config.toml
num_attention_heads = 2
init_std_o = 0.0104
init_std_up = 0.0442
lr_head = 0.00642
batch_tokens = 16384
Each number is 128 + 32 x the weight over its row's rms, rounded and kept within 0 to 255. Layers, rows and columns count from 0. Numbers have three digits each. The size before them is the row's rms in percent of the matrix's.

# layer 2 MLP down (transposed), 512x128, rms 0.111, rows 243-297, columns 0-127
074:118133127117158087122093111133142147083094157122101140100132090129122133142124146141202163133101141120154161170143166096134067155116185156095119125128124100102151122174088086157124136114125074066054083029106082167191192131089092088117082150099192175110117100160112172124081119162133156078191116148164129171095104168155098108121163137148135137150145160111124132153117086091116119182129
075:090177133101127134113153163147131046147146077092088191115121116128145153085115141160112103163166074148074125157125137076140121098140141097157206104160121134136118143092068145072128139142132138111166087106127124113073102121082176099119164146145173150134063119093109144122191151144118143126112231136127157185117095137108138033105133108196141118139158101157111123156110103090143164105147
099:104174115152108054131150126093144066102139138145157172131156156102142177119143135150131126126133039155118098158081112123185085154149128095147165116153162111158121093116138080118148067160116102160110117142097182128159101167172162146134175166158127171094148156089159091187129147105184108164169126170077142125078109058099095128121114089120075174071126148145149118090150180109131113110061
082:046061182101101165142164112119091197176120151085136075124078091150149087108115110150129116172093162134127081117158203149163120135127109112139040125146104147119169181119113184144167151197081130113139138156132074142093147158104145170156092122154124173154154128122129148100086139064101128137100131098156086145142113128131145154136134114149079054134164113111126123094102202136132129147143
100:079117167128046177111158121129131143110142108063118193090093130123180096057100181123113126131140115117115110099121098134136119184094120205151129122161158117176110158139188114114092220136100137132145168090124135133143104111058109095180144095174131157063124137143173086119156063115148122092106155177131138200192148121151112098116119133124126077091151120163146134131139122095091122124116
104:152108155089072113106114125175113126157136080158186132108100122088136118169170101140157130103093163146104122131141088175126137134117127105097138155116106103169103136193161087137166191124163140117122118186120114133058133213148212198131109116190138143105147113140084071137095112063132139119136169056153178173147086055116109129136112172111126121084105121115099126107106087128136119185117
082:164147174117113091129092142115141086101111126099136128151128127104124109140090123152121112148099155087109145123201123098124150130078162153148152134133154176148113126131137218156088121103150182115120129153129072160167178090163149090048140148161100193108114121104186169122148186110105157060101104134109057117165095090161136150129113134140102163177104164182014133102130118165119134157148
090:123105147099070140140112085158112134164142093166143138105103157088146140150200135128137116097149131185106084086150120170142113123069101119079101151134120085169109117171152071145149181092165142113081164184123093138103048132138159135152138065194150167132194104106075113146113137092121097163118144103179161146156114066149132147132132132152158120089145114073164073160130074136156120165192
115:145126148123160140098097128148140173128154183116117135087164075083164126156165178138122138094136119186098128108035120102133148174130183114125130127175160147125134193086158120120092076113138108164140103160112086108178133113106156092177094119115165115157091115106099126070164095129143069146091148160100135162166087133118161077092102154162243137140200125127114090116111102107092131167111
088:122144135130132147099192158133131132114155107139135069107132172094058106141143117164139121153124115098187125110140148096116175118132078187164112081167157077144150165107101171137140143131082063131059111068145140127143163129159146117074113122125105111158061210103147144070095104081083167133102183158175116124137117123098148085114098151145172156100109100111149113070079104114194152181112
093:074163104138079110142091118226140159121121086169176143118147172129085152153086078105097134149122105129129094104117130108153144080119098149147158122115163200138164118088121166120123093132165122103096118157122114138137097141098173126133193101096116146135162118121091153108147141214102075131131111158085152145090123091142126060147189126139024103183159127166116167113089112175126174093123
077:099132146088129090121112082104128111113114168107161129161144095084179142113115192114114146187100088152123138140093140117238174140111157118097108160120138107144131097134123105119134120160110111185082102079118120162127186135214143171138118198063122187056045123133107148128109112128103165160135146089197096131087170158123092124136122152129120123151119082128173145164182131108102112133122
093:116119143138097087090089080120117071135125095175158093052143197137124138115090153119108135100142154127125133134104154131155035146074135156151101126068191142162134095113163184150109170148136170147136131144173228113101073155078135130153151072100106169125161068152152112128153117156141123113103140120122151180142175139121132144154152121124139099119129129033119154129078120088093170132166
125:168170071163078201124145101147126093077156148140160126106155142145056144107065121118103148150102106142107141133132137073144153124140136150103160119087113118081114104150095114035215116166146127119137142123078120197108088135106129128166065113156146146170150123146117154166076151124101160128154097180124177078123135163138071125179166089136081095089114106183174114123108149163142135165117
073:116159076084129088168136119122092183112110162135128166104085106079110122116110130177105113088060096086125157151112074168146119126133138148132103105100141078234139176135099093120141167089139153100127087161146139092106073117169109165201101198168125171128112161099150110134109136104182108097082171162145149100152178133142167150103150145131137155185110203123123144119094148130144158081100
112:134141088074145233150142133105210148128097180130145161090169139139109146088107113086133123116128145134073131152115155168158123134140087127064130140100100112098180090132108050123183113148116152084130133131231117188112143116106112150126109172135109136163145133140130128176102106172114123085140114176087182121166111142082079137045119104098099117098082144174141124167128134139134092147128
105:147093161167147117149103150113152206110138091091136050133125129114107120092167158149173151180131170147138173067123117136100110188078098174140159139117145195147132118100128202133103102113118125124173140168125133114144116146070107112130129108123149082080113131127178136114128073118127037098128067197107109181068148135146136174132158102137127067131128071099099148100146179117091148145162
093:124072116083026107152177163207118162113134151143113126109122105119110093168123148087121109160169118134085069182138168143118175170138182114115150120160066061120150137156132114115149100142106082090093150160123155126172124102119110140123160145182139080176154156129172186147174108128167165117132133103113095155130133166067129119166076136126074149078134165155167070151094086111131118123150
129:129138146111091096111133119104150126115107178143141085085116174139079165086163146126091139164158113068133190156119159096068090122085115219107085153146118138132101133119136147109111084132165109184192154147148106146092139122113082082178119133123115223128125135127188085137098116183112085178138182117074134090118180131123121129128135089134094212108139106098129158149154140107085137183123
100:125136116147083255121176085119081119158166130160122079121082150125125176103151126127065099111095099122126142143148164142123111149145127101132138103101115154170056099168172144103179184154138055129139149115117147126162080127138069127086151134108118136122161131182132146182125182135094143169096158155085088129160076089189106114148143116153121122113096141121138084095124152141127148071057
096:089147127094197104131101122113115130117169098141133172108178165164124130100120176097128114115135126141108109164071122110169151157113135140096145127136142125132116156191128096085103169157100117096130154209105099061165209131092108142145142187106105105145104108114088131133139152111082031147156207104088174111188145087116154074110102112137182068124151165143166097106156159119136096141092
090:141129121185089187106136089144045119152175149161106121150079114121091128126135141149116090154105162140189109130144116124123110138148122106180137073148116128114055151120154177075136127146094122128135151133043139155123150122125132038109087088138106124122110139186153196156118135062163139139110126099144150140109126157143182127241120118176133155146104129136099095055108136116121191108111
074:091089213112103155174190129183073195128121167102091122140060105137095046162146119125176134117123128133134095079144178094138068167127199112109118141179122143136129207135156163150122120155102129094117114178135090154122172116061172129103123073134138137065141123120175143084065127094131126144078152121165120115145118144088158129126116148121154104165146130125073118102118128128134156089136
090:085138129114109065098160119060170108145112151128083128096153145141131134118161107154204089140118136141173069148138117116122111092096151117174176108172104158121105216123077120179138120165111073108110145168116197126149131210165111118105107150128128149110101088081152109127068165084105107118158118178130139109120158059162117113117153092120102135087187071137141186102151162119144147133078
134:126130145151135123168093142089116098054109082151125133124124131118085013164121144134143079180141131145146088113142071133118151132064185110147108154116142178179137106120116161125189170099113115115136145175133131146099122134124112155129132092102066112101155106103089082122145146149072100107149087108165147163135132136115121085166173165163182143172159194088098184136113070151070088153170
119:136154128146106118134163134102128138164126124136104139174124027163129168116120103142108135136146114144122133077128194122109072158135140162157099134184068163122081112151117157146136224094173100102139141133150113094149174164167148114120150113108060072081133178133120088154147107141126144129058119112123100116125144094153132113126204153112087101081156049087167124129091116199077165099114
069:120147143138131189075109061169089087152099182149100114115137093166153065125121151189181137129108087094134158112129144116155132153149122077115122145158143182079165107156084137180128101172118110165102154038120107112146116183106141121127191131117113163070144092161165095090117094205149136075143107194145101173087151126101107136129136161116119136137188110113149147112111125104067106089104
101:113058136048054104163166127102094124146122118094157163071090103144136083146153142126152117133105122096111172114106134130099167082128106169137122071110147084255094153111085161121153121119146101178111117097139113144114081108197096170155143134114172141131125200107128156149179084121155130160131150126097147078150134095151173167125111118164140110134089156126172166123123187120147120159120
094:123131125116089125117083138150126106156131160130071104168128132088170225147130147128148095105127095094136114107160074132183115081083146114123159144169087126104132132085171173141086080126119091163127105149159141151116144157130108127107150132134119100105132158119156120151067118144105155123115101099072099118161149051173164110109104193093126208168153139137087125075184169236128147182118
111:148035147099162124154123121107117132147123116116126130126114106083109092150171157139172083113121161151110159088099124166165085111116143168139089151109138128184114138141161112161131157120138105136066097142112110120114116190122189177134158130155121072122196168084102105098060130092144141135084154091210171136128082097111171220135085177155114138101094090101158141100114126149104137212130
078:180158118154122065113145194113110084114150130150107153154163109188104102073129123156167099112116098085123097113159087091179139111115127145064117147134094110110104113154084102097151077154181134134135117157127089130126092206074072106134157184175127133154185125114104119117101124162112184108219188159117154140104146141091128114137108068089092099151164141137187113149117118176099080147134
090:084102119064082064211156190138108129147138171146140122128069174140119064128111097141091137159151094105108183093117119179151130198122149156129120118138128177126137189151098124112067175101173136108141091138127085121145115112150118121089159099158096114163134155159162074148144147097131131150085093026176122150171132093136100115175122118115049134115140165116117115146127115180143137090126
075:115136138113146143113171127080116060148102116106161095166118122110103151079146131148189086119136122082083077117169131093099159103135134198168159103122159165195150133115080119121163162153104170139127135098136161102145156135145126116064110149138095147131167128195169140184062141149116109130143174191131066097118178142110107149133116147069182106125168050174140122167117094144081098149073
083:125100039119128170072181120125090171129122167137119044111119139131101171167082130108167123121115090180173152127135102173176119118143143187113182116138143160166129172065087163166110103160079140086121144115118151094151146148158097141132141154112065135134129105091149124162071120137089118108110088135115111131138099160068169085150110097085083178190163180097109106138162088148105085147122
060:148157114158084131099137125113128089091118150106137114219124129064103132091127132084086124134114113117157128145117131134140142125100111107160118127154124136172144076114131151148098135184140120164197141159148103071095121162092158115156115181159181152125161098081124141109063111139102126153144130169120138151066118176125147072149167121072041095204104049170159174102152128095135168116060
074:168161073173167054130092127122085137087136127110097213193142161130114101111146120126121113074137150117098163170128132140121123137129135142199167130113165130102152111132121086143098145145184110165124117111165126126110076133130131160151147072143127146111129134145138123104111226141107137116082145110061109159112140080092083187083082143132116120146141172109074228136078141113176157148081
103:120143001185130255117156104139080146137139108129137121112106151118105158100134148153105113138089102107165105125126146163159116145174114112061125132140161102108085133118105116148137127123135092124143113109024107097136124145100069092129133136128123134134108125155157140138109143141120129166114088164072116136099107124142139141226138127127145154137141171172123128150148181142128121149059
063:063129147103127127161115165180117113132081149153092157200141175133119100136103134186069112183159068134094148147130128093145134187111130133110150122061083104139079109106113168120136171101176127199184118114182118141124050151065155123141187176158126111150157132115068122104134149163091125095118157122100113190151120041135107120107138105142160068127148148095134138147153108125102140113149
080:147086140127105164131163110141097160119120123099127123163128105066178154144155101105090129115151146138119154056139133114120113184132163168157080142118102153129075129091163167157143184092173075177181095124167096121106126166175147141138096127085135062070134146135096082118112124153119104105044140056126116156114153108149190133162185162113142125129201079089178136100122135185096155134164
090:116084064167118167119183136107124086146128093169110091103110146093133169121133163155098171161124036083154143102108097146184138165140099109100114111120134122219089122089165109161108090139132124145126126157117210169109103132141113091126107178114149102136148125177136094090063157125169169141182094136033148173152111123149123068165136151094167139130119140095087135130143151161160139088108
112:095095125168105120095137143179136122134133190166076125115127144109145102146078092161133143077133173064129071122141095129150160132098172139153171135163105120062145208142156148086138135144143053099085116106123134101157188102044163137120097110112167102159179093141128092107134112131093117129147182137166137098112110116163131093112147134099082198156094144168083156153142074201128133160155
137:073094115132142082144137129143107174147110134182049110139123100180141107133125132077122136159135198089140143093162124175152106085126165103088145100181159124172129151130143083137125154076128179134125148144098075148137145142146203149102160081124109154142159154128156147090074123075159119152109093166197191083171086126109080129091072146137159126115094114119217147140142106092114152176118
100:093136090103171174140148144131205135106061115138119172155168179141098139067083123077203134081130149144099134144100135123149107060154093162126106134066139155126141081121109090117139098175116108091134107104187099143139155144092126139101142179134058137222117114122131125129103119148106148147110124168166151177122183140115066114068073146127130121122115129195186118141137120107146079098127
107:096139150179119112128131146128108090190159134151125085179090136170081068144124144147106114128157155157131141129053144155163104122132120090084132146153151085111145098187093113145108162174129111080135130139141119123193173134135083123170185093136106125157167127089184145177057153130086104189133113154098114109115120129164106188127119150068101034105120172055102143150113096094121130081145
089:155165117156070154128150094089124141168122190146134176140153134071061139125085140118175133077079089110142129166169119114154100092130106117147152168077148112063107111106144072073207105139153134140147156181106106152061127163056139114152095101155134146163179145128103093160105137172061172100137159164093180137080130142142097136123150115128066082113123162162113150150119136109150130172128
063:117127097087160078165113155196154066117119121153072128165157162173095118108093174130193095072100106107101157121144075071128110134081175188135140126094132111117106137128100154113104144105187138177157127111122072157095150109102105111136185128154162138127134087121118181135133118139112160071122215158133134170155139069124083162092085124109122088130049173156098150121134146110154173155131
090:135075135095109196150094089133121128177140122141143153152086125096147125111076161128175157108101132121170180156175132092144119094128107149109146186084113129175120122124174077110124153125100189134111233088074137179108141129144125125127118101124148118042152127121147118168088154075082106101143134098108091076087142138175069134157154146187154179071140090106132069169120129113130161117113
071:157120101153219118089102142171068094085132136172069115204144152117077089172158176119141123129117090144135164148148069132121085139150128130154133102131141106170116134126164141097079141153154128075127104178124152122144140154087085117198102116164159096111106114165173174127131113115142131068137137127180170154132158148098158080143096109158167135149141205130050117058114134097151128160095
078:117148042124165059121105198183162129129091133139105186142157177148124169131094103086188132070159102114129094169156139119121144114109089131144142145085088172135139096132173135097119116076154169204105102135181092185148069147074156134139164200132134145145113132104130108109136098211092130068174133110072138145164116105118124139063143119128141138101153130139130166139114120121119126140163
102:125166132091082141075100121105137148059088160166181056141134138165177070191135175117096116155089100069139104173160156100153137152102145143154062133132112152205102120186095116102145108145163124111190128109111156151124136165102070128168142130126108133128121147151143145129074086146141132126154075137202052140139084169119175148154108129170155138118179126139129085105099152091118096133105
160:102087122086100140088138161102123128120129131098157086128096152089132144166186130136120150149101134141140119144179149101144129094090047124152099132118146076061112182109182183104113152183127175101130157176153200128109139121131142134179182129133184102150179164097122114108142115166125140135146113113182169155043114111082110148127068137151122135080084166056070090114097112139120159123184
073:119114161117109141197149163120151061099112170201125188189098092159096137070114131104176138101083115106117103181133137089113116128187094156114143144140174134125102077127090077072166098150121100108138129125111099164123150129096055097138160153138130125117170100144161139095067134142094137135181130124161179134135190156157058145160137129182123128093103160185103089117132101085092092149099
093:044086096122149143093145126139119124159137179069165098098136114145160115167191160157110115160135115113166081178116122115139155147109136091149094110150132143080153185121152137110079104160172170120175114129087148172112106101111120133141117193085136129139123126096030168164123145127067134128137101134127099159149078139143169104154172154115087134090195201108093145112097118177055161152112
101:135135109141196107126133132080129140082167138080170208145124164132148209126107094126113133131123092113133144131074134109091115183147137136150125131185097097115089205098103166057129153078111144065124107138079079107153156123119096107143183167175158106094148138071146134135137126100096116117102135111131160130170103131122134137150201086193111137152153165192092104092131137087162156136194
106:101110152123099108097141099080115124165149200144136125150101101132121196136147188160146144146117127192100135121135169121179137117075123080150145149113179198116123137117155159100082110143146081140150113156156118114114140107138173132150179152098088081102098100140073120108149113120177143159071150161161125169136052106114159109119115196135222101165141096103105041130106094119081165096111
# layer 2 MLP up, 512x128, rms 0.138, rows 244-297, columns 0-127
094:137147215160128041109186124105110098111143136143110127169146134125079163123079087123228092127091111141164073164179115102107160102153119144128129113134114091055101124141110144112176153137110129165207194139129140097148145107171131152091136142135132181160140122133170146114085154101111090116209140143173095150134169105188089096135143110133109134105188111091144096089104116116097117103133
101:085145162114183057109175137138127117136123127122123143144134101148140145104102073090208108069171062104122095130082118112167131108157109135099185118079105096119131072155125093117175118128071084170158123076103131082128091157135122123086182084075144187141122149142145114162122177114147078174123191137119126149160149116142068145115144107164108148140168160112135126128140203099089155063104
082:119157210117153065130097148173120159094102108162145162141145126152071120144093137132194120115107087143150100178191120112167139095128129166125108130139099113034141120203087127100127133105124176120156143136128116122149154140096146124119135185128125125172158036145153067054105124155102142123187153124095130114157144122160127123095088109136161092161149149027120124148154104105108070116123
120:102122163147178114138112114108122101108140077145150079142096186129160121134151072126162089119121041126122157133097136121103148124147140176122145116128113072111107089166138080104134161113115103128182168116123162105113103108115115134076148141067182119103146129136134140177106143172125061079185141114084083119203087074177103125136136109145096156107129186025146133160159174151107150060143
099:097167187098174133068161104177142174126158142159108152115110116181180152124096106131129153121146151093139093167200093123142176094134143072105152152127203156106136121153097181125127069139143154127102135126100099157114151097092076137130133136151146085226098171118097090121127116119102150132121067108114156072095173231117130102101100135123177136140117072115091133100092124128090134152118
102:112101157132154127124129086165100061106114159133141145126123107173173120122145138103125114090137083085157101070148128141124169155201118175077216098142173064128157142204126086110184184055081088119135113054121165081135168106133133095097161169063141155137123082133129107135110131112141138143118151055123137091155112146149128112103174152124141126146137136075155113150160167142113141075141
105:122118202104130125058109129153146170083178167153105152168145137192184158127144126083148154155166132100158131168133051127159164142173112064122114118118180125103123126134130167126174059154144121089126148147122089126074154089130093140069129125156098090201109130086137122131140120156153119112153109089145123083144199227091137140110116118103123122148122103112119091090116192161072133125113
100:154098139131084118139142119108100089119095196158160057145113177136178111168161143098116099121148111159091174141165121137118180114129133109153132064134082108121109105148173074108121166122100099114170204120139135078167141117115161115149150130063099170102165104176091096093131121157093171091179172113151116139123101068188048058117173120179122137119147170106168108112128162121128143087144
080:131146135161075093109181139103108169127124137205120132140128093115102172094091131166152123112054139106165119127168107079170101102178110168127134128206168150062110134131110144100164099088095104133105136145106171145212193091150157096053145128112084132193142098165138111099119101096110137137115157120131132135138106158151163135138118168147155149132192075095137080142128085111212125100133
102:126133146126146106116138136151151056102147133138159118115129163122140151113120153148103101149172122117106065124183108143138173112108141102105126154071178137131107102130075101081158086145114128100229157123115156153117139076146102147153120173058181143149143107141128117073104195088122179142144110148143126147187141199132133055146178161087171172122162171083138143145136109130073079089197
100:098153198153125057124175110145112121138151189171127085161135132176126144163102081106221110117163118160144084224142106086172178054141131136119122125123092094069114104162125137088138097130101129156158135113120106076134088108114138080078149111094098125166147123139158105139080109154079109117163153154122129134132153132169056132113118109148121160115201137091118065130156162136091146139107
098:122187172137133065127121081096163110094122112117128159148076137197145188108055194134127142073056149116108165085136086111144096084118123154105113128097151184148114103150080158118096104173092156166170169141136158108111132107090105136129173063118100141214157160163097079141083156106144119093156109123152113146105185194131090093114154144141167170108138121158127154105133100118113126140147
098:148155140146116081113044122098129080084150064111154147188117127171083139134102135125146124089156129048145161152130090102110120088113117123122165124155113078062108114150107109066083093121132156121187179128098167125150151079117106099121156077100152152161149133142148126130178152137098076097206142161104130119120195125150095115135161078145078107164143198140149151122153169104172129126184
103:123140193148083079116110105154101155126140177145160091130163141106167163096082097147182087122133134107139063134188094092152138092186102187107185138146153138066120124151132099106168146095119097135132141106120196092166149092126098080098130115075139166181173145161134110104089117103110153117126134132161115071108176177206129128089109139105160111119194118101182099170134104146134192131145
072:137120181178152029092135077169093113142194100168085149188124143166099192118142145132172070125144105107160126137155085057122137100139130116162180077151122107123083101148131122055176093143093104130175139135079150114123139105107133050105132112086150149164147143198122107126182166139111137152147145139095137155091153145164085094140120128148116117159166123121128087098127166124138169094164
108:186128181125088124173164158171131068115096117109081174178131184122099126136084157082130112157086133137148135199115108135110100104169133164134116103164138083097099070082084115137160154101164086130134172149118113121124138157113201140079142177149102194170124111082139121137115058109066125138157127087162102167130170118125130105135156099111100145179168097168168108126110113175185116106079
112:123125143146151108113155122083113135106116131149121176123130144103088134053106166157173170161130152115147067114127090121170130091162140145108146141134255114122139062091086105146160117126103051094128107101136151147120129093127151136033084135154155192185117137140099128161087155078166154178130102153181154123189103129122143126111095111128101150126175140109102127137176080111142139067127
130:088106157118089111136121141132138071161181142116128092103154149216073162120122066102146076145180094106159104175144110106083176084193120222133140144092129082128134106140104129085129123120133105165170106114113139130136112116108095090059110146090170142116111111143149119178133092189080119111132138144080139125126221097139122132135148096122112098094183126114095127178131184108092148098088
083:111139215135162105102148092095130127114172139137091100200125130126171127161082146103127113064173088089157120148144165131117114139177089151120147108115138126089076154177066116132059113103098113162180194149099152067136146095086132129081143124069134149136131144128112104151155154120089103101148145092095077137133128193204117128117155157091111136108163153066162079118144175164101094090138
115:132149158156146099146174111164119118096171092084134081118127205186169201162138138105152121151171091190099129208135152129161171104140155170131109110112096148130118088132106083105083176113101103084144150128112111061174122099117121087097151125095080122122149100172082129144150119164065109143189169124153067121136129077135057106130165110163099133100157152130091093109135175161125133094108
070:104136154078143097148103169123244118092052139093159147108169133129114148170118101090144174121136118126064140129125142156155113100154123129079107162119106133126190119156110114160079116106179148116133116121255105128151122078106121170127153159128110113148144130103117107119115107152127113113120147141111111119122120102103110145000138142079130099098128138128137151171168103129134090129123
079:123129203149124081123149145078152154119120181176116154165152102114106109148033126103205157115163106082137039156126123097197125094100089125115141153150171078090134111166116140118118136123133134153133141135137095095136141105098168152106133166132120147183113088115108077103090118154111115144163157119122160106075207104171115119113107119141140088125140097046142094158171156039123142119105
094:075150155135143083114183160155149050154144120116119096119150160139096196100121115068160077102151114102132154199134092126129107114114122148142189135105126077125111103111149081150148102162163095144149123090111115057117114138139114123122108133137163181124074130105164103196107129108159121198124100156149087100123214178148147145124144120086070174123172159122097120141140181052082134109104
114:088138152107125103107085124065156100114085142111154160112113072090104062108122132156128058142148168139105137143169086146096072048170173045114127154118173185134091163136058108113111137095087134134184156067126173150165117121146105168108097176118127118134128155148158148149127177099150097115152123159073105146147107136155117142165190126131186105147169109136159114160133125157102106066153
104:115183136137077114170087086142110113118136113132155108137104150184138128119159137144118114062029146078111177104079125104139124160128117126112151121166091142057119170238120088157157139134119122083229175126128168077113137112118117082151136129138127105194163164114157070139074116109118145147117159101160169098102098120117139154120102128150147163144117129098195113165126093107108145093149
101:114147206160135044119190124131102141100108145185108100200128120139146140124109067136211152110086130152144123184152131095137179085195113142118110138167136084042104087131128129105149104087110110170177128115113137096153141128128128123049145111112100107190156139119138076108075107154088106125162202172143113125149160118130098106126150103137094140132203130117136090116136118096103117103120
110:112160143140061119124175160101120106118129127147170074134157159120104173100078131120156093123153114126136068163191084112129094079110110179103156179191178168068141143150089131143126182155105099082101149144129145078176175065138164124109108111119136143144148104173168099150103128122125175118139130081186104117132173181124134077123108132156120152146196155079099111162160132094105168108200
103:107144142165145111113116127086153134132125050142164140123104098117132112171065116151139115087175129147132058131101144116148158106185111097123126157126174134055152087172149144043090113049077097138133102104098155136155083160146120141086115160083104113093126140154139091130147147126104078155121166156111131172177109089127080171114156071200153122140191147174155122164146189128165088142152
098:118186163100116129107115110121151173114177125134175128133111183179115190124142106129096125142117109118174102210162107127115181087152095092115183134169134112107169084107092157099114106060115154130102153150099142108151113044116132108129137171113162099198124102140108121149106086132010121112167089147121136125094150168136136095110133138105076104109142146188054147158118129151185122109106
095:134147204102085032114144126103116104130157111174109124187148139191111120093120137153199097083115090100126113157111106069107147094155117124124137110142104129065087151185094139071145128125105134134189188124113118076154157130098159091074141140124116118192149105157146104123083114131140111114177160115115155165153153173155122099125149068124118150128201134062170132176134118134119118067167
085:138107138124093109156112111075102107074083162134086179111193167145062136107147112142181063110176155161129143121127150094126105133135108123128126115102076118151142117110106151097136164157115130164140135124152151137171158128089115113089139140178113155092222070152149171106092101144137077190131192150091165143105105142106122177154123045133146084123103120151196087147149123156064148177167
094:111151181127121071087178123119127121113141138105122111137117138156078187117090115133171116095099146105162072189152107101129126096180111160099145140122120101096110118151091116100107106092072108181183129043132148072149151140110157102086143116102135182172113148154138089123062112126100068181138152151149066136154217161146109145116193132130133135156195118130191069142149145123130155104116
091:137113129165158052095110108095117097059141133164140132136134127126134136090088130181169092136142112138123144164157087070109143109136142163138098112164159208104085111146107136131172070129101101189172140081116155079182119119120142086083217133124120129139183096171157114126152135179165076170192110175122072072115161120157109113133143111131107139091182162133093084137169118148141149102096
094:102199178129169067071159121129147151114139134120125197134138144141076182111014110117152152100112145116168094193179130093116160109168084125092168125144106111095152068131080147103154074103109113169186134099082134062135153105152104139089120129107179154155142162127136081120110109126101118169168144137162122121134182165112090102116147112137064115118165095169123090145112165107131116149113
097:118128195138135021118192105109122108130148117146132124192118118164115185120113097125194127108125108137133133213129074121161156084166084139141155119125119103028118090151132128098171121100123110145189155087102132089142144111140125089096180117062139118188159100107153089118105112128118127104156175157134105108159147127152121137129160121129108126128223171110142096146139162072107088119168
109:110129151153155073096075092120117099100143094183133170174096147098149097097087139153128144055140071110132161140149093091190102149157087148105126131157175117114102108173066123113115094102107083166167149076111179104149112096087168086082159100069132142133190149145110092145156157128144085148192146098106085081144150127134119132114120119159128161148174193076152142141152156162086143065131
100:084129193147120039109190130134143131140137133161114085176114161176132160138081135144187105096113094150136074167149116093156203122191121133118135131125141098072127096169093126096158115091072104126188127119091149091137121098123102105088138166090123115193148116114152096151110115130097114132207194131137120134143158132125106081103167115155125133119212125091141087161166174128110113075161
091:120188145133114112153103112149126118104134138168143124131111158135150157123121136148113140069083116136123091118108167108162143144128129110110154112164090114061121100232116068142148137114100127099201170101092153062104116160146213101153151138082165130165136129130121044111129094122103138177138162090130153107127128126144126085100134127164098130168127113021230103158156152113105134132174
103:134127161134153089101136103119123149152145153192121104159096195152127140124131097138141104090158102144131100160153125114137125130193086115130164113145205146115120121157115148083125120101093093129185150069108152059113181077114123098125168137067151128133183159168128113159113157136131077098178146111081086059136104070131098089115194143162075131099156129084097088147185162112083148072177
114:091102134151083112167148110136140119071096109166150142163102130140168139133129149164141182049079139126147168109170130142179171110196073151131172123129149096082148122140111121061098154054134101168133139076106167100158154113142105103051156080054134102147156110118118115143129143138123076119143213140145118099120091128152119141138151127149146105073136175171153135155138154079122078162194
117:135125154140132110126224095174106131145101139128078191113097195133134155123102118112138162126121131150083159088077146136193122102165134089078118088089145109131111028109111096148147110134120077151140135136123148113115113169089140125077141120133134213151141173142132072148099160111117174184115116163169134140138068137105038112116115165157165160158135147186156092108126168127123146160083
073:158122186166185026107143079170121101117164100133104166145087123172120212117133158120184086118085120131143109139090120094122132092134117105139136088156143166148104090138140127063184110117078083155156121107070123103112157140124120089139109163093102128177185137176118096107199152152136128127115151115085090106127151161123086102139118128184148138141154108148150034134130164140128166071146
117:140156151134071107129153093121118076074165153154121130145121158171122114145146103077145124117098087162124122107089127137131069131169130097094105106145126161105079094175106093145161106127089086111142165148135106121119139093147107084134181118130162143215216151128149128101037192101137117188123113164124132055141101157113142170116167113090162104163131120075182089129135093199137137072143
087:150146204126132022106156107153133113106142134153120129138151136167127181130074131129220107126148128095139096176176118051158160086190097121115183108116076071097132109157090123078128114125124126140165128115099139080160140099117100096093164100092112158203148154133128100124141114129098120130204168130124125126121181111153067110109181106158138109147174112138158089128150158089145128133171
088:088145220153172023101166137109122122125119145167129123138115125163162150140093096114209107112138096133133069140158129101128178118174110105113145128124102078051095087155091120106152104116084137143216143087116122058126119111126122123087168144095096109183159078140141098087120131114102103128200169132135122116149171144129098108127150092137117157122173143095169076160154141078120116109155
103:121152191137150094084114128115127094151138146202123166201092138185125101105104116127168141083141062132157104139179087085121161135143124166142117114127177162104113104149109112107208144118111148129151182120103083100132156101096177127128198098105122137177142080136102109084162134154118123124185119114127104114143164139187137109120126109143107094123167180015074130138138151112147105053110
108:136122205136084044140151126115132116121139167157108119182151131127114159147106122108183137077107116125129107144139136113146144079163063139080119163137126059044104097159142122113132061142121127159191145140130134058132128096134101111097118170116156175187160118111141089115097128105092073113148197152144129119146171164160140125106164072125120087128202140133166117144160145057133140113191
085:102170188134135022126157122122118161092115137180139131174102140144158138095064141129188154102111089128152068193147089119168165102161135136092147136145150146080144102182096114116134134127103143114181145107104126075136141080106148101092168137090137139224162111143121067092080124128118100137191143127132110073137139160155106101124131149117132153103190129038128091151154129123130116098162
113:097113164126149107117145138183147143161166152122079140108140091198116160118145104110126134064150072046146085120088147121121137126131097141070134127107168128141114069144125081151180086148103091168139113090122104129120142145145101096108098123068170172179084129138165101129120138158091161168099138099110168131153198192089145080122154167078210187168153129150144132136116196099137133101102
131:158171190150105125108112136179132139094148131127083100141155103160143109193119119097130136162100140112105128131087140113092116100191170114112136101133130145118073116166031090137174120116120110092157162115112108157119118139155139119070124165080071133126121133098110138106168120176132136082101105121096142118159139130130090157128221149082208150132160078130215085113083143168177139056098
087:135185212139126032117173107146118103099122100123101161153119138190103224122123129121180139089102139139126101156130102128170175094141131141125154099123134046074099091137109115070130106119104085132189151086118133088116165131121148112130147114126127149178109076111134083107091127133124118144185167153122103153158149085136103117110182085131119116123190122098197122144162182097096148101174
103:107117149140136079100115148172116101119159098164154099141140152149138132111110128134127096133153090093139115159121121079116156071123143129120091102134144156082095063150108081111172119121114143144176178112108155131144128139127142098128165140058136149194154059165120118087110138169109162117161118155081102122147181117160096073118126138120194161127255152053176122154120114113093144080144
094:130112176146090041126139115133102099082139177154121146125147155175093229090137113126206090066099108107118126099134124121117135084159090120094147137128123115104070117145110090109185119153116087165167156093129133092156148085158092107125132136100138139199156097153140118145080171083097124187116165168162118147158097135142089153141177139145152118109167159133158092120194097096089158073168
101:097138144142122126079142112105141068140123206137118076168116103108172124175129143092108077083183094093101126127153147136125138137130134126103171118102092138136123127157086097141095173136095112129196211090140154063114175133150127135137125150054135220146117094128087120125116155101101149130178153111146103152138165157220090094107160122101090141152155150130176130093075200103141108099144